Part of a small language model's weights.
Size: 13 layers, width 96, 3 heads of 32 (1 for keys and values).
Each number is 50 + 15 x the weight over its row's rms, rounded and kept within 0 to 99. Layers, rows and columns count from 0. The size before them is the row's rms in percent of the matrix's.

# layer 9 MLP gate, 256x96, rms 0.281, rows 18-29, columns 0-95
101:68 38 41 32 22 88 80 50 29 41 61 48 50 34 76 43 67 39 37 56 44 49 45 20 49 66 52 62 40 39 44 67 49 47 44 62 47 49 48 55 52 35 28 80 51 53 88 50 32 61 66 58 41 75 46 69 45 35 57 26 31 41 66 67 80 38 45 81 41 58 40 63 50 57 56 59 50 50 40 70 76 56 44 34 39 42 61 50 69 36 59 33 70 68 45 32
100:57 71 42 64 45 51 73 72 37 55 55 42 13 55 53 30 54 61 27 18 29 68 83 48 50 50 68 52 53 63 49 65 75 48 29 62 67 48 49 45 30 60 39 85 41 45 50 50 56 59 57 54 37 41 26 37 53 60 45 86 42 55 54 58 81 76 69 34 29 61 31 50 42 61 65 58 33 61 51 62 55 77 52 24 62 49 23 56 43 55 49 52 68 51 56 63
101:58 57 56 45 37 24 51 50 37 62 52 07 84 55 84 43 38 46 74 38 55 53 31 60 64 76 90 57 17 55 39 41 44 49 40 36 18 68 83 67 62 37 38 51 44 69 66 42 39 66 63 59 51 40 43 51 56 54 34 33 57 59 57 70 64 42 68 43 43 48 51 54 44 51 75 47 49 49 46 58 31 25 45 55 41 39 78 56 44 61 38 61 33 44 62 67
091:30 31 37 51 72 63 42 48 37 60 35 69 54 50 28 52 54 41 48 62 42 84 47 31 54 61 44 49 54 37 34 42 19 28 63 38 43 47 39 44 61 34 30 35 54 28 41 42 66 48 55 61 58 32 19 14 71 48 59 65 40 77 32 58 67 40 46 44 48 70 18 53 51 81 62 53 41 37 82 57 54 54 42 54 70 48 53 39 51 37 43 26 41 29 60 17
096:65 55 54 36 63 47 31 66 65 58 57 42 47 48 45 65 48 55 52 18 20 60 30 43 32 63 75 40 50 52 72 57 64 50 29 44 48 55 30 71 54 54 40 64 62 60 76 66 46 44 21 45 77 49 68 37 26 41 24 37 22 66 47 43 65 68 45 54 22 59 42 76 90 39 88 51 53 59 51 54 72 61 61 62 45 47 58 69 50 57 66 46 54 32 66 46
094:62 52 76 55 40 53 58 38 38 33 83 55 46 29 34 83 60 66 51 49 43 52 59 60 83 42 56 95 40 54 23 36 41 48 37 65 45 78 32 59 51 48 72 49 48 42 45 42 66 47 49 42 39 31 42 59 57 45 72 18 43 37 82 37 43 47 64 70 44 62 38 61 56 77 55 56 43 25 50 45 51 60 48 21 26 30 65 47 55 36 36 47 55 72 55 31
092:47 33 61 46 60 49 41 26 42 49 57 62 44 54 66 68 41 40 40 59 43 54 29 23 84 46 50 55 32 70 49 54 70 54 40 57 53 54 38 41 32 69 43 45 70 70 67 34 44 66 56 58 71 74 49 17 99 31 77 74 55 43 25 45 26 60 56 65 60 47 63 64 34 43 36 59 54 68 47 54 25 55 68 66 57 58 52 61 18 42 51 47 57 29 44 36
099:47 61 64 79 54 37 42 45 28 61 54 52 62 56 56 56 32 40 22 67 46 56 95 36 54 61 65 66 38 50 38 52 56 51 66 50 52 46 21 57 58 53 72 39 26 82 69 48 41 52 72 31 52 33 59 55 69 48 43 51 68 62 54 61 54 46 65 36 44 57 32 80 79 48 33 52 53 55 74 72 62 68 57 89 54 36 52 69 19 70 70 60 46 51 47 50
105:57 40 70 43 15 33 43 56 77 50 55 19 83 69 44 45 47 53 60 35 56 41 59 35 24 55 70 38 67 90 45 57 85 42 51 32 51 67 50 40 45 25 68 58 49 65 34 57 38 69 55 62 69 51 50 40 57 54 34 52 55 19 41 76 62 59 62 51 39 62 29 28 51 51 57 45 45 59 59 34 63 54 63 51 34 52 55 35 56 84 75 32 34 45 43 45
097:68 59 34 76 40 61 70 66 58 65 33 56 74 28 61 83 28 14 78 52 54 58 53 76 55 79 63 61 37 70 62 57 67 53 44 52 60 50 45 53 62 66 62 29 34 66 57 48 47 55 45 74 55 46 38 42 40 49 54 63 57 42 90 48 21 42 53 64 63 69 54 44 51 69 44 57 57 66 59 27 73 70 41 30 61 36 53 71 38 52 64 43 29 38 38 51
100:29 18 61 52 54 67 59 52 20 64 53 58 55 29 56 51 36 70 78 40 37 32 51 65 58 78 46 58 53 59 43 48 54 52 71 53 30 84 39 66 73 42 42 84 46 45 66 83 48 53 61 22 76 48 53 43 53 41 63 30 54 59 59 45 49 30 70 51 61 47 84 43 63 36 48 44 48 36 62 34 41 48 87 48 56 56 25 57 55 47 39 78 57 54 62 57
098:76 64 60 71 47 49 39 45 52 49 62 71 44 70 62 80 37 19 41 57 49 44 64 50 56 57 51 58 48 42 45 32 43 73 55 58 32 53 27 36 43 91 45 55 62 69 91 43 41 56 43 45 55 55 80 41 61 70 26 55 46 71 22 60 31 69 37 42 55 51 67 32 74 48 42 50 72 76 52 44 44 54 58 58 48 29 17 42 26 53 55 49 56 64 66 56
# layer 9 MLP up, 256x96, rms 0.273, rows 18-28, columns 0-95
099:31 38 48 53 51 60 53 44 55 60 62 40 71 70 45 56 68 58 08 55 24 47 58 59 38 51 72 42 60 31 54 48 76 40 53 33 61 44 31 75 72 68 62 44 60 51 37 57 64 62 35 53 38 26 43 23 31 71 58 85 62 34 54 40 65 44 74 25 34 42 50 65 57 44 46 54 68 54 34 66 49 55 60 43 33 29 42 84 28 58 41 57 75 55 57 21
096:54 45 37 53 65 41 63 66 40 53 42 91 60 29 53 73 52 45 51 48 57 62 53 35 38 17 60 38 70 37 65 70 56 74 59 55 43 29 71 41 51 28 67 55 30 53 53 43 58 66 60 64 47 61 56 38 23 11 53 35 57 48 49 52 53 76 63 51 78 20 50 37 56 32 59 26 31 30 62 69 46 64 60 59 62 38 31 42 62 58 58 17 52 51 60 30
103:48 54 74 68 36 38 51 49 32 58 67 30 16 51 61 45 67 57 63 36 50 47 45 71 60 37 27 37 44 68 28 65 54 47 33 31 36 74 67 49 31 69 57 73 45 85 56 49 67 38 70 76 45 51 38 45 29 47 57 53 47 36 57 61 76 25 58 66 51 52 67 51 80 58 74 56 47 58 39 47 11 58 56 53 46 26 50 59 39 44 51 55 59 84 43 71
090:53 62 42 33 42 36 65 49 38 34 50 47 68 53 46 42 57 97 59 43 42 49 38 63 65 51 63 43 24 72 42 64 42 48 62 13 57 41 38 58 58 31 37 57 22 41 43 19 83 56 39 33 80 64 49 58 50 65 40 34 71 44 45 53 60 25 73 45 52 47 47 60 57 53 63 31 47 53 58 70 40 53 45 41 25 37 75 27 27 64 75 42 31 62 43 66
100:22 55 35 54 31 45 27 33 21 31 60 64 30 43 55 49 40 41 26 52 82 48 53 41 57 48 46 54 61 45 57 38 39 51 17 45 55 37 40 71 61 44 53 69 57 65 46 69 60 64 66 38 51 45 27 57 36 73 80 59 32 43 49 35 33 41 48 66 38 38 59 72 73 44 81 37 42 65 45 28 56 28 46 51 27 46 51 46 67 56 44 03 64 38 65 41
099:43 55 32 90 76 71 54 56 75 45 57 27 13 63 58 70 44 62 65 39 68 53 34 44 32 44 67 38 72 82 62 72 42 69 57 52 63 37 38 73 56 61 34 38 56 24 74 22 71 45 51 49 47 63 60 39 31 39 24 52 73 49 55 66 60 73 38 51 32 71 45 45 37 43 53 47 34 56 56 40 57 37 51 58 66 59 59 46 53 46 74 46 66 40 43 60
099:74 42 52 29 39 86 40 41 56 54 24 47 42 48 61 56 44 59 70 60 34 61 68 70 50 59 34 33 53 50 45 34 38 54 59 36 73 59 44 63 56 56 18 33 43 39 36 48 61 78 44 52 52 24 46 68 17 70 61 47 63 52 86 73 54 26 22 52 26 45 47 71 41 31 62 50 61 39 37 48 57 19 53 38 62 53 62 47 65 52 76 61 66 41 71 53
088:49 54 48 29 57 44 47 60 42 43 42 55 34 40 56 56 51 55 31 23 42 45 48 52 44 07 42 24 59 34 49 60 73 45 45 84 53 40 75 79 54 29 43 69 55 51 56 57 28 64 59 45 34 40 53 34 42 34 48 23 69 49 31 43 56 50 51 78 40 40 61 32 61 66 53 39 47 81 24 31 70 35 26 51 65 49 35 35 52 52 45 79 44 68 35 85
100:42 48 49 57 75 50 56 42 79 58 35 47 70 44 50 56 68 59 48 35 68 42 31 48 54 26 69 74 64 74 66 30 87 41 45 68 65 34 42 60 28 55 42 36 52 59 54 32 43 55 72 66 37 75 60 34 52 68 67 61 50 37 44 84 29 48 50 33 67 61 55 51 49 23 20 70 40 63 27 22 53 37 38 49 27 61 64 38 51 55 46 62 43 26 45 57
095:43 77 46 52 61 41 60 71 67 55 49 54 64 60 42 40 49 53 60 44 45 53 51 22 62 48 71 53 48 63 40 83 70 66 44 61 52 53 52 10 41 29 70 20 56 45 19 44 44 57 32 38 67 30 37 26 47 40 32 52 56 65 47 35 54 63 32 46 80 23 49 44 54 52 83 64 29 45 52 20 68 62 45 74 57 32 64 67 69 37 50 61 63 56 39 33
093:51 38 61 31 37 65 57 49 55 42 33 32 41 54 35 64 59 52 65 50 58 64 52 63 41 31 54 41 41 48 61 50 59 52 23 70 35 82 36 75 85 47 80 44 82 43 49 24 39 39 31 59 77 44 54 55 56 61 35 15 35 67 48 51 61 57 63 75 45 35 57 67 58 37 44 46 44 53 66 85 34 58 44 80 55 72 45 75 45 32 69 70 59 59 53 53
# layer 9 MLP down (transposed), 256x96, rms 0.267, rows 18-28, columns 0-95
103:68 47 63 91 81 39 31 49 34 21 20 52 35 39 45 51 48 78 47 49 62 36 60 38 59 34 66 31 53 56 44 58 40 38 46 33 44 53 48 41 67 47 51 47 56 65 46 53 73 45 35 81 71 71 37 18 44 64 64 56 36 44 44 69 34 63 59 49 35 74 40 55 60 43 52 73 14 47 57 41 66 37 66 50 54 44 30 68 65 40 65 47 43 40 46 85
100:42 32 44 66 67 15 45 43 61 50 56 10 88 64 53 54 52 60 46 47 31 58 43 74 58 48 68 57 38 58 34 57 36 51 55 32 25 59 64 57 25 40 57 61 58 50 57 46 20 49 53 26 36 62 42 52 44 47 40 59 33 44 49 65 28 22 30 30 24 34 22 39 49 60 62 32 29 59 63 44 67 51 71 37 65 48 51 74 43 38 63 50 65 75 47 71
101:49 56 16 56 78 43 44 35 40 57 47 60 59 49 57 55 34 34 64 74 39 55 84 42 51 55 49 46 54 53 50 62 76 63 30 30 48 53 54 61 48 46 49 32 27 44 51 25 40 81 31 38 41 28 25 47 84 50 50 44 60 34 50 51 58 38 32 61 42 48 61 75 50 32 50 61 78 41 26 55 77 34 48 44 21 69 32 29 36 31 69 55 24 47 37 39
094:82 34 19 48 37 47 41 04 41 44 71 47 32 50 55 51 68 39 63 34 36 45 58 73 49 27 49 59 51 44 38 37 33 30 64 38 42 70 68 62 49 56 61 35 37 55 45 48 37 44 65 50 31 47 58 54 44 46 72 41 63 26 52 65 67 68 47 76 55 43 56 30 58 40 56 78 53 60 69 31 59 68 68 44 78 20 53 69 48 52 55 45 09 39 48 46
104:69 59 56 52 67 66 47 54 51 27 59 51 81 59 57 33 45 56 27 66 40 38 87 42 54 31 48 56 51 41 50 18 41 61 69 66 62 35 41 72 59 23 47 25 48 54 27 37 62 19 65 45 33 43 35 66 47 45 40 42 43 38 28 48 40 40 55 49 36 36 60 53 83 42 68 42 31 48 33 74 59 40 43 60 44 80 66 77 47 60 31 31 37 40 75 39
100:54 55 60 65 37 36 56 44 47 41 49 64 45 25 53 41 48 29 53 30 45 21 41 42 41 27 45 44 44 40 36 71 50 32 63 56 59 53 26 59 41 50 37 49 26 42 38 60 62 59 53 43 51 62 46 46 55 56 37 42 57 56 86 23 42 59 44 46 30 53 71 34 75 28 83 26 27 43 36 40 39 65 48 37 61 99 36 52 48 45 65 34 85 60 67 24
104:46 54 58 62 52 59 40 55 53 74 60 78 47 66 47 45 47 39 91 62 28 48 91 47 62 54 36 31 71 22 80 49 65 56 57 49 55 59 60 44 27 45 47 69 44 42 43 46 36 74 55 74 45 46 53 35 25 59 42 38 73 48 61 57 70 36 33 34 36 64 71 49 32 34 54 36 45 37 40 18 52 53 26 47 52 62 62 52 38 70 64 58 83 39 30 57
102:98 65 62 47 61 51 75 83 38 42 69 47 63 61 54 56 39 30 35 54 61 48 51 50 60 06 49 55 65 47 36 60 47 26 72 60 51 38 77 59 60 42 43 41 45 63 60 62 45 50 58 50 48 57 44 21 51 72 45 35 37 44 74 54 35 23 65 40 20 49 38 43 45 50 53 54 61 44 69 67 47 36 61 38 40 18 46 41 46 31 55 71 58 60 23 28
097:35 48 60 52 48 53 53 49 35 51 41 43 45 66 45 51 48 40 41 44 52 43 34 55 33 51 99 78 64 40 63 71 47 64 60 54 23 78 49 61 50 39 22 54 33 53 51 46 41 36 60 39 39 40 81 41 76 34 61 59 67 38 70 36 65 45 44 74 73 55 36 55 47 18 27 69 41 38 51 40 63 82 42 25 46 31 60 38 44 33 56 55 50 34 69 78
090:73 61 63 57 46 61 66 31 38 64 24 58 58 33 50 60 52 58 66 78 46 66 62 54 35 56 38 47 47 36 37 18 46 43 45 52 62 36 70 34 26 63 54 55 40 52 32 40 26 60 81 46 47 64 56 62 65 44 50 41 72 42 65 47 39 87 72 56 58 62 47 69 64 61 39 45 50 50 46 78 67 79 29 60 42 39 46 48 66 53 80 23 66 25 81 54
099:24 48 63 67 60 61 52 52 28 70 50 40 71 42 16 67 53 63 66 43 36 29 34 42 55 46 71 57 59 40 47 53 36 28 45 68 26 55 52 81 45 52 42 60 20 25 32 41 48 63 61 55 59 52 39 43 59 64 63 30 31 58 34 48 31 56 30 48 52 48 63 44 63 34 54 48 26 47 61 86 51 52 85 30 37 24 44 39 47 63 57 86 35 51 71 48